Weights of a small GPT-style language model, trained from scratch on English Wikipedia.
Size: 8 layers, width 320, 17.1M parameters.
Each number is 500 + 40 x the weight over its row's rms, rounded and kept within 0 to 999. Layers, rows and columns count from 0. Numbers have three digits each. The size before them is the row's rms in percent of the matrix's.

# layer 3 attention output (transposed), 320x320, rms 0.0785, rows 147-167, columns 0-159
099:465473450473507530503492426492463478477532486458502505455462516509338483491529545536463497465493446512501493471484493481471483485529497507542520488513515555509542544468550525530545497607507538526539469497509442523455398491415493478494454498528512534527458462521485580555510530546563428537473489486533536416475489454478487484506530452490479494548506536458479483538517542549430516423457453482451503439487532476563387463536497510539442463595491498537472556466504535552494458501455591
090:445429513487489497489504516505476468449518418534489556567559500566555511603461451469504518519471532491509534471416497503582523541506439588504481525542474489513476526509485536475432545469486464464475481505488438473565439525534523526466553474485508487489469506490567536474518434533487508474503438498513523423522460551422474499456423501523497593483458471548459458483610478475464513489512546486493408397457425580493585445534523481537466493557568501480539549499543483461459492433498469
093:459476480427557501503522515470517526497463454501491514490498481430452501511503496524477547488492541507577554461500489526509558466485422400518474526513574495474507448482439473462570562501499471444484441465450430472599470507449503462483455472438434467477541524493453499478422449500500508543489544522489459539644477539477518486489529501522427490516432517538529446527510482501481525480543523455503447536473581542555525488483518465515474443546520521520476523533533459519442544520567434
100:429504447472500517581484532505517467496499521467440512443508422470458529484508563526512488471534431430492466489573487568431433562539430555552403567572507491473489429482468529584475557574495503485508489545533480541504515524514396528481440511520459503434526518460507432573473486541551488461512482539499500592479462388396428548553509532516435543497477461392488502501505460531569459433500459487502520559501539580487474484559574505569525519534434551455462516508489488494459494564458481
103:471471492440590515435529468502513567509420501461433527493464452485428491542490482438554498422530513556454532492496572569527550497584482482524485445521422500475484514497524445489532470505482516492449461510528528384449585560524467597535473443513524549511505411526533509435502475494482487511470509454545526542554434604551484447465464455420457512469516435544532420481528492464433533475529496499480512500543471536543522552552511543471503474474477556565492523518501571514511486461530572
099:419417468418521476530574479545496491526438465502494492470525477510452531475512488600421476468505446493504500530553410527526486484461526464475538484525465502435462555442473484523456485547441490499527534525493460452463581513476489464490402425485502516513469491481466438474483453514500524437550521494446544419488497496530512510433458530545481588455597476474458482419438507557524592458548480477560511515433487466449439476564500452457483486581463481489522476522506486428473507455557445
101:461511539471537521470528487494442529438520481536491523556545529553485471453433534503519538443457577592515477469443480528440490538504537505463482454512508477461542461459475570489493498494502556502439476453499533414592570476461480459528512545428541533513485478469478507454481462518465484500545447598489486503434546515511497551476484490500472534551549489506496484452453489541507523462480542490554513497458538557530512471569477529469449537513445547563514484546503455517471495537522548
099:477534451527496529541529511493548565534553455534452551495513474480521465426471469523515462523471531490503439567546528475498497566468504473575430439535518510490559496493468399523409534465462553558531506533466549487479558493525435549567516585520509490463540506467439498491528562505508485455558437462565460459408497552472474505503486535424513502531476529535559518615475482460508490524426493493498535490530576531508498430455480511509464530451538467508488504455444554473544481436452513
090:550495481473479480507535511438471476526482515529479484482532480547501498482538517525455494443568549498468448559538567504558476568601425500558500465555525541445504542506473525519455525511473534580517489603579537508579574545536477533556531554511495489556455550582530515555515527504445528485491510537508471559476507512532419533480524526553470545479535438510539465509555534537540482535487488485476540514542586605496486568531477521458476543472514555480555463433451460492472484518553504
100:551463481470496530598517471533448476526486474532531494458578408482533563479589492429483524555495469517475529488415476523526529459506512490551504489520463426519459549418520501548537513489507463531471409499481476528496486521443472515473548508493498547483492382548519489517492486544524546452485525514497508429484551546551493501491529518508433497493550494542464512453481496451531483546482518516493482515480573488508539560442509453493426487516479514508508444491542498429494485548467525
094:482494504567499535487535473462429469463449517502480481456472596523568518495499526459541473495460447519464444515474528450491530474421478567475489554460445560511512611530553486557466499484526484501600484412524458524422444485476519544502481463533431480549486545441519528528512451502525526531483478495452408525469518518508436441530488467497490509528505497469481514507503483574504442473528497463532554541562448564486429498456492495489516517603423482513497592495468527453503511542489535
098:554486496440568551470470568508463504530487553631467486455537508491523455485502506521529499514452452489509540511534496516526487552519472429529522511477415452527521527474475489553409500501470550524406487475460479467489422463464438566517491463530522496558469537533531535512492532499450517439508467527476524464425469459529429509525528445430432503550538449456432464460498511522544467467516528447496479510489518435480560514426512514441519575476492469463476473507481424508521576550505517
097:514491479417480505448478471509500456437441451457605544443457511473475491510475498475505501569585474534528487514444578578477506489515422533528488515480502525513458465418533513492559431556496474467540486482469502466510509524470468449405561424475496538400578550547497514497531487473434498467473482422495495557596537499493497633521434509496476528449519465506519470424497455569553500479558542495506479520529527479473498561436505508478418479560541473456476503562470536544455510452481477
109:488502481492491524527478450553479486458441532445536468553545518510547474491475456549575476456470520470525451435508502471452487467550470490535560513490480552555475513491484577363503469542524553485562555490490535431425488489512464496498466527435535484492552476480568475488518504566461519466532522501480490521515442487487485453503443479542566500588529535591510492523426506479488529467469418551460496477514561500560504428505482556487457519447583518467511543505527444554491453494513492
105:452541613535506507499460509569520420470530523503526511570547477465428495522493558530535528491430486543467457518537567520536484506498427535543521368549523450543460530511465447558542460502494404491500534549528469476547488448527516537435483443548460431504510517481488480455550483467507492536487472437476468538556529450474538520517543467556545516509526520530503519545500485503506525469514472496501486422547437389550545496476517478493471430572446482503532561468504580534496485410533466
102:505486460486492547622510427548512454516499516544530486490528506488450477452501541585489488494564514520524520568493472529544512529527559556426498564474538569552537501511431484492444470522601516524522564521530466500444577533550460494455507499418467527547510561519539489470462518513504529540578496515473470468539450529494530491472518411522540575395541493470515453500447522481556521483527441495507513567581522506457477481484499510475532559506527454535560461509507551526452459503534511
097:466463526502495461483507577509482517471484504479528421510456523439502456543479502538529458482479493521474530628509495505582461493531487473474512461601499429568494533562460546429504579516421475511491517562471512596488478499549522496520523481511472392439477531594549578490424549476601477484499489545472465493509521546489472537491450512521516437437509528440497539537464480499447449586478468517499479563487438551517500493500490488502465490546469438549495526477485453450430435495451522
099:466547514561493538469543539534521461534495516511511479509536508536484496414486516579493511513523484498537471491494567588523501541488490534456563542445558547512539489516584476506466458521525509500506559510486523550441506489447468493531544510615530514558531560435496470480514537481462514499493477467474477487492473460510497473496555451528514512432481467468540481571440454559422519458567434479476492505447477491455526380520501490463516469400497464560463500503494581468527476497493513
100:557445499530493452491490422596438468451496536563460438469478546480449492572520492474497514535509487452550541473605527474501491389570453523514489493542568525431505488554526528471458516464516536555502496547512496489555546480477519571520475502491518509456423467504496465514467494524523529410498549500555438549514527518507500500530462525454547469543473549485520532598477480514477562460476482552463464549481513485516485541527482442505451485513502493476482562490571495511534545547558493
095:490479504462535519468502492516419463535531468505444494448529427538442532494503471504495491531458533413457453429490497468491449520521531545456505458458458476540510512514490469513524568589429529527503486456481411494416512481488412453492545491489551594490456517508500503534455569497429437478475534431517482613486568424536506442521481514463551558517531450513563496605502496453476547525473508540494503524505399462515519472553476498484521508476569483452509554526467573483528505498520577
102:422525432529502447531551553430535460522497533502527463539502537503443509476545526523512580474505526512537545525453481546527487523456525554460500478436477537520501469474515468415446538508478536550447564562526491523455454511523522540415437410509561447494508521570447512478551483520546505546469481546508548553470496530515492492474487475575498524482512454478453496514510459429538479512503544588450480369465462422494519419431550441503432486464489507549562525550478518504457516473452407
# layer 3 attention value, 320x320, rms 0.0931, rows 148-167, columns 0-159
103:524575481465522455451464556491414565551473546479532543543565518419509561455482602495503503439494562457492516544516553485510377496448494444537449466451524514593386503569481480495448498474531510518475551509543463505499559448513462465507507530567523460554485485549500525488592532502447497462512553506512484470485525493504527439479555589466469447517519444450472518518488489441484481505567466476596488534497525496428433600501409436515434570541513575528466486459473549535501557492533510
096:565521508511491537514507434531539440492611509472483529516456471478491494588497505525531499485529444523550470543546481432442514493473576544462525485480518408471499489499503524543474518486507556468490540490496505466589544511580490536545553544469514483488552495479547451537569530508524560520510461499527473480471480579505471483467471476467506451486539506459468509495496458499456448572429433553483464537528510508467413526528559521586463524535518508439443468508436570480512521494476489
099:486481528571528545521558531596497520434482465574522499600517479511497519466432456474474532496482474542486486517550509505525423496492514498478484381534494555541505516579552546504515518498432495441433448459458555483476473576404517537473513507499484479498433533535457527517495494560535456449482569526530494483552517518513559454434479550458475486464522551480552403547482468432479478411522500529517502594507460474479488501450515509506459485491497516538543409441599528506576509496535501
109:544541591536467472421515499525467456502544490520489485438516586537515530503457451515426481522535482526529504453476471451428469476486550466418472537494506514432447519518472532484468540597492459469515479509496524524542459432453505491390522494517468508514431474453559499534533546510512566473505504580587457482524513514479429512461454521537473522541507535478516574545519522540540497508517483464486463511508469539470456486559519503460425480566477483490506526396500506466533503483579501
105:460507519521552489511473528487504421527465447460416492489509518466464531508573534491529473527570492482473562480550554506556423531455481523498492511456487520571554502475510499459544463550562474478475469457539492573486517558502533507478543496416453475554481503611466540519543528547422457537522515542627562492493464485479504483506517460471499468515434552488528490496461500465552440515478500525550488568549416473551509468542563510502505551513541481524535449469570485531548521521470443
106:477577528505495382525458498511475515527520469426522494457483468549591524520459482450493475437488439510488500486563558443536567439501438425475446514552558492544445521522532538529548551534545490474526584424434504532477499490512502468395479511484498512520457555458522455492527439572577505469492509493488492448480486468502457494519526463454495523505437552467544511554505487467465419554486468511464527452540523449523455496516502483466557471451599524549586456511460525573503559530500428
103:492566497473487433481496573566495527521493448475497533529515529474615520473515501485489500501456433528474531446476540594487520448515512597515504566527489541496509577389503556507556519474469495431470492523484501453459493496516546530511462505505489534561555540497586521443409474542564514526449495467405507485469501465432465520507488474519502493497519512518400489434492512513515540538536527524454527448506487500604566458556463546537462473574444465481513435522599415447537512472496442
093:508526495420554493547488550519479419410394505482487488535545566450561491515460511509457447571463459550438598460503466491462460502559494484483537519426422473449452537511446495479559512548528509472500520500424489502474449524550510539511535477482489503486486427454503510505496502493463515463489528524471528498476525479480544529481490467476534520514515474485486504539494517516459477476551543443538492484469425500489547485483517485536490458522470454533550429541552528499478498493554490
107:541401519539508557505513529439441498452540456508479503579458427476517388467461506523515488483520518457484549579480453476461514537526471497493534428479532469448561477534464543391450470408479475501549523516511448479480527470553523512498495543490527414483476478439496468530503475487438498531516481484486444511482461564465503564604476479544532496485461472488469521518509522521583522519511479486493510442493452511502465530527564495542497512453547552502487520445563463503544465533485488
101:548493560463507457471537513503486438419460481483518481520494489560485549413490516532510547512489556511494479533509520518508513455543518444482560534485449441521529377575513379420533519555505432535503494465508499516497507567511542520479533473485486505529490537517483456533512457429465460522460601510501526476475520436420474540474458476528601408438474481522507541520535516504486566516527434516499474514498470476520491449517484534526533492435472495476514534481523530569514507465515528
101:466571508455469502450600480444526538510520441441471520590455481464508475535464525538466481509546469537510496493541521554564492459505434535511507468537456560437520455513553493515567501510527500457516559511581520566447496543510502486451515534440534502476509487520512458473549536442525530546547524609443537523451462562465564502474463511566567402460495528561549535504491503487518412500508484476528518485499498494478505436445465497488504454518484582489547427481573519463563453488483441
097:478480519617510496508517449496510498510520436474443499537453481494568480545565488544553514543450460488502540491515544523504591485489452493488498526532449507448444561530464471539461529531556511506525436553482454557597452533472488557505486540504530453566444507505475413570504464521496495523551468392505418533478483461526523541572534506479487513505517493514458489544503526510491515550500493537542521530497454523547506471501537591485501459454444540492435629477460499449529483497480489
110:459435494512518483502532486473482490491530457577500532517532481507493553488475497527489531543429405442488545425469493464458522504506505513521489467536524536501493493522502504489385470529513585528438483469463529513508487466506510434480536509545487563423464521459452482524515541516542506518430498469503526527562518400501410526486498423522484588446474548518504489472560496475480478575551516533507491454492554500407446570490493475531475506471418523562449519474457497545491528537533506
110:497466490464488506430549427485519503522552465463506480447462504491472485566481472473507515575493538463416537469529450464438486468505557500459440591497584500458535478528552464488502478509525520429481464499526492499522499520448568505557436436446558499448552548533472496505474507556455510584450473508456492467549495545461420439510455501424469490491491482464464448594468520458504538491465496544511519551562492499450506491515451471527554565504513519525434505521517535501492469485478510
102:506548568423497436577522471534462559509492561449464571434508514506514522525452523477386473490485482466520422473507498508464480526502504550493470541504552515498412423494490528486541494537440460500521487516503508510497440559519423543521511510492498467504483512558544506503536487555493409509403516515534489497529547524500459477596525454486566543629476521520488486526509482446502534479525550509432549527474536472495528524508555541555428452472420506512540517483498535483555559501497488
102:465517512483483498510510482463484449524496439492495501501523510497479543487495458427489523558520500485468519514523509494418498493463420497547411513486540528466515465519486451506467513496507530425552567526516518497519516502437545521439565551468448524460526484478435487474464454439506443562454417542487523478455514524460477558474512560490484553545572477493499514468520533476584484549467423520451570464446522488506469455459469481526522489471485554432406516526456475502476499535563456
102:511504485500482493531527386530532508513513570475460486488460591412451457485535476392531515453477493450496469496565503458502501404479503504479479494563495391521499576532549492497589493556517510492595482520518515462499499476477549545486450487487465483524523534568421496474543533487454472498506436501444545432480511471427509474529512465517555479524495563457523438497495535491494548440537501523512496482510486424546449517504538500490489563506489537510483530549540515552519541505446504
100:461495452552553517510491558460537561531514482483478538484470495511574503476439480460432446513504535515429494530551528520499494534498519512516576509500492556575576499451570496502523509553521548556472522440488459456445487533522510417545522494574426552544566423506559513477495565503455493587444447553480466504474430411466513428476474519538437516462547473403521465488537479479566501494473559474510515554439569522479538507550483436551521456525557443568568505491469495509509477500482489
103:527485497538504470506569526466471544503489465533508511585513561479503455462533518440540454484506521563551492506470515439475499475465489546551536516530452540520559520433442517491545522439520484546503440498545524484497491491431500590541470525461516496601476491502446432451507483502477533539549504552500462529541463429506508473462547527464561516486500514488500491453486493479530491465560379467464501503524532534474553430483470565536490467477485430479535435487528525482476556486504475
106:522581504507523530474526420433487511430500540561408529499447497497507431482430556516481467514479500449466523497474438447526546435481571563481517429500511463494428471529470447475539444513527487465527473450503482524441492451482439499567514523431533495475478481457493498507459585538504450501466500449421454494501531508526535423535506476493499471531397533530538525555536457558493576528530449535504497531491477475517478513532503538468571553528491584452478482500510515448457542538533539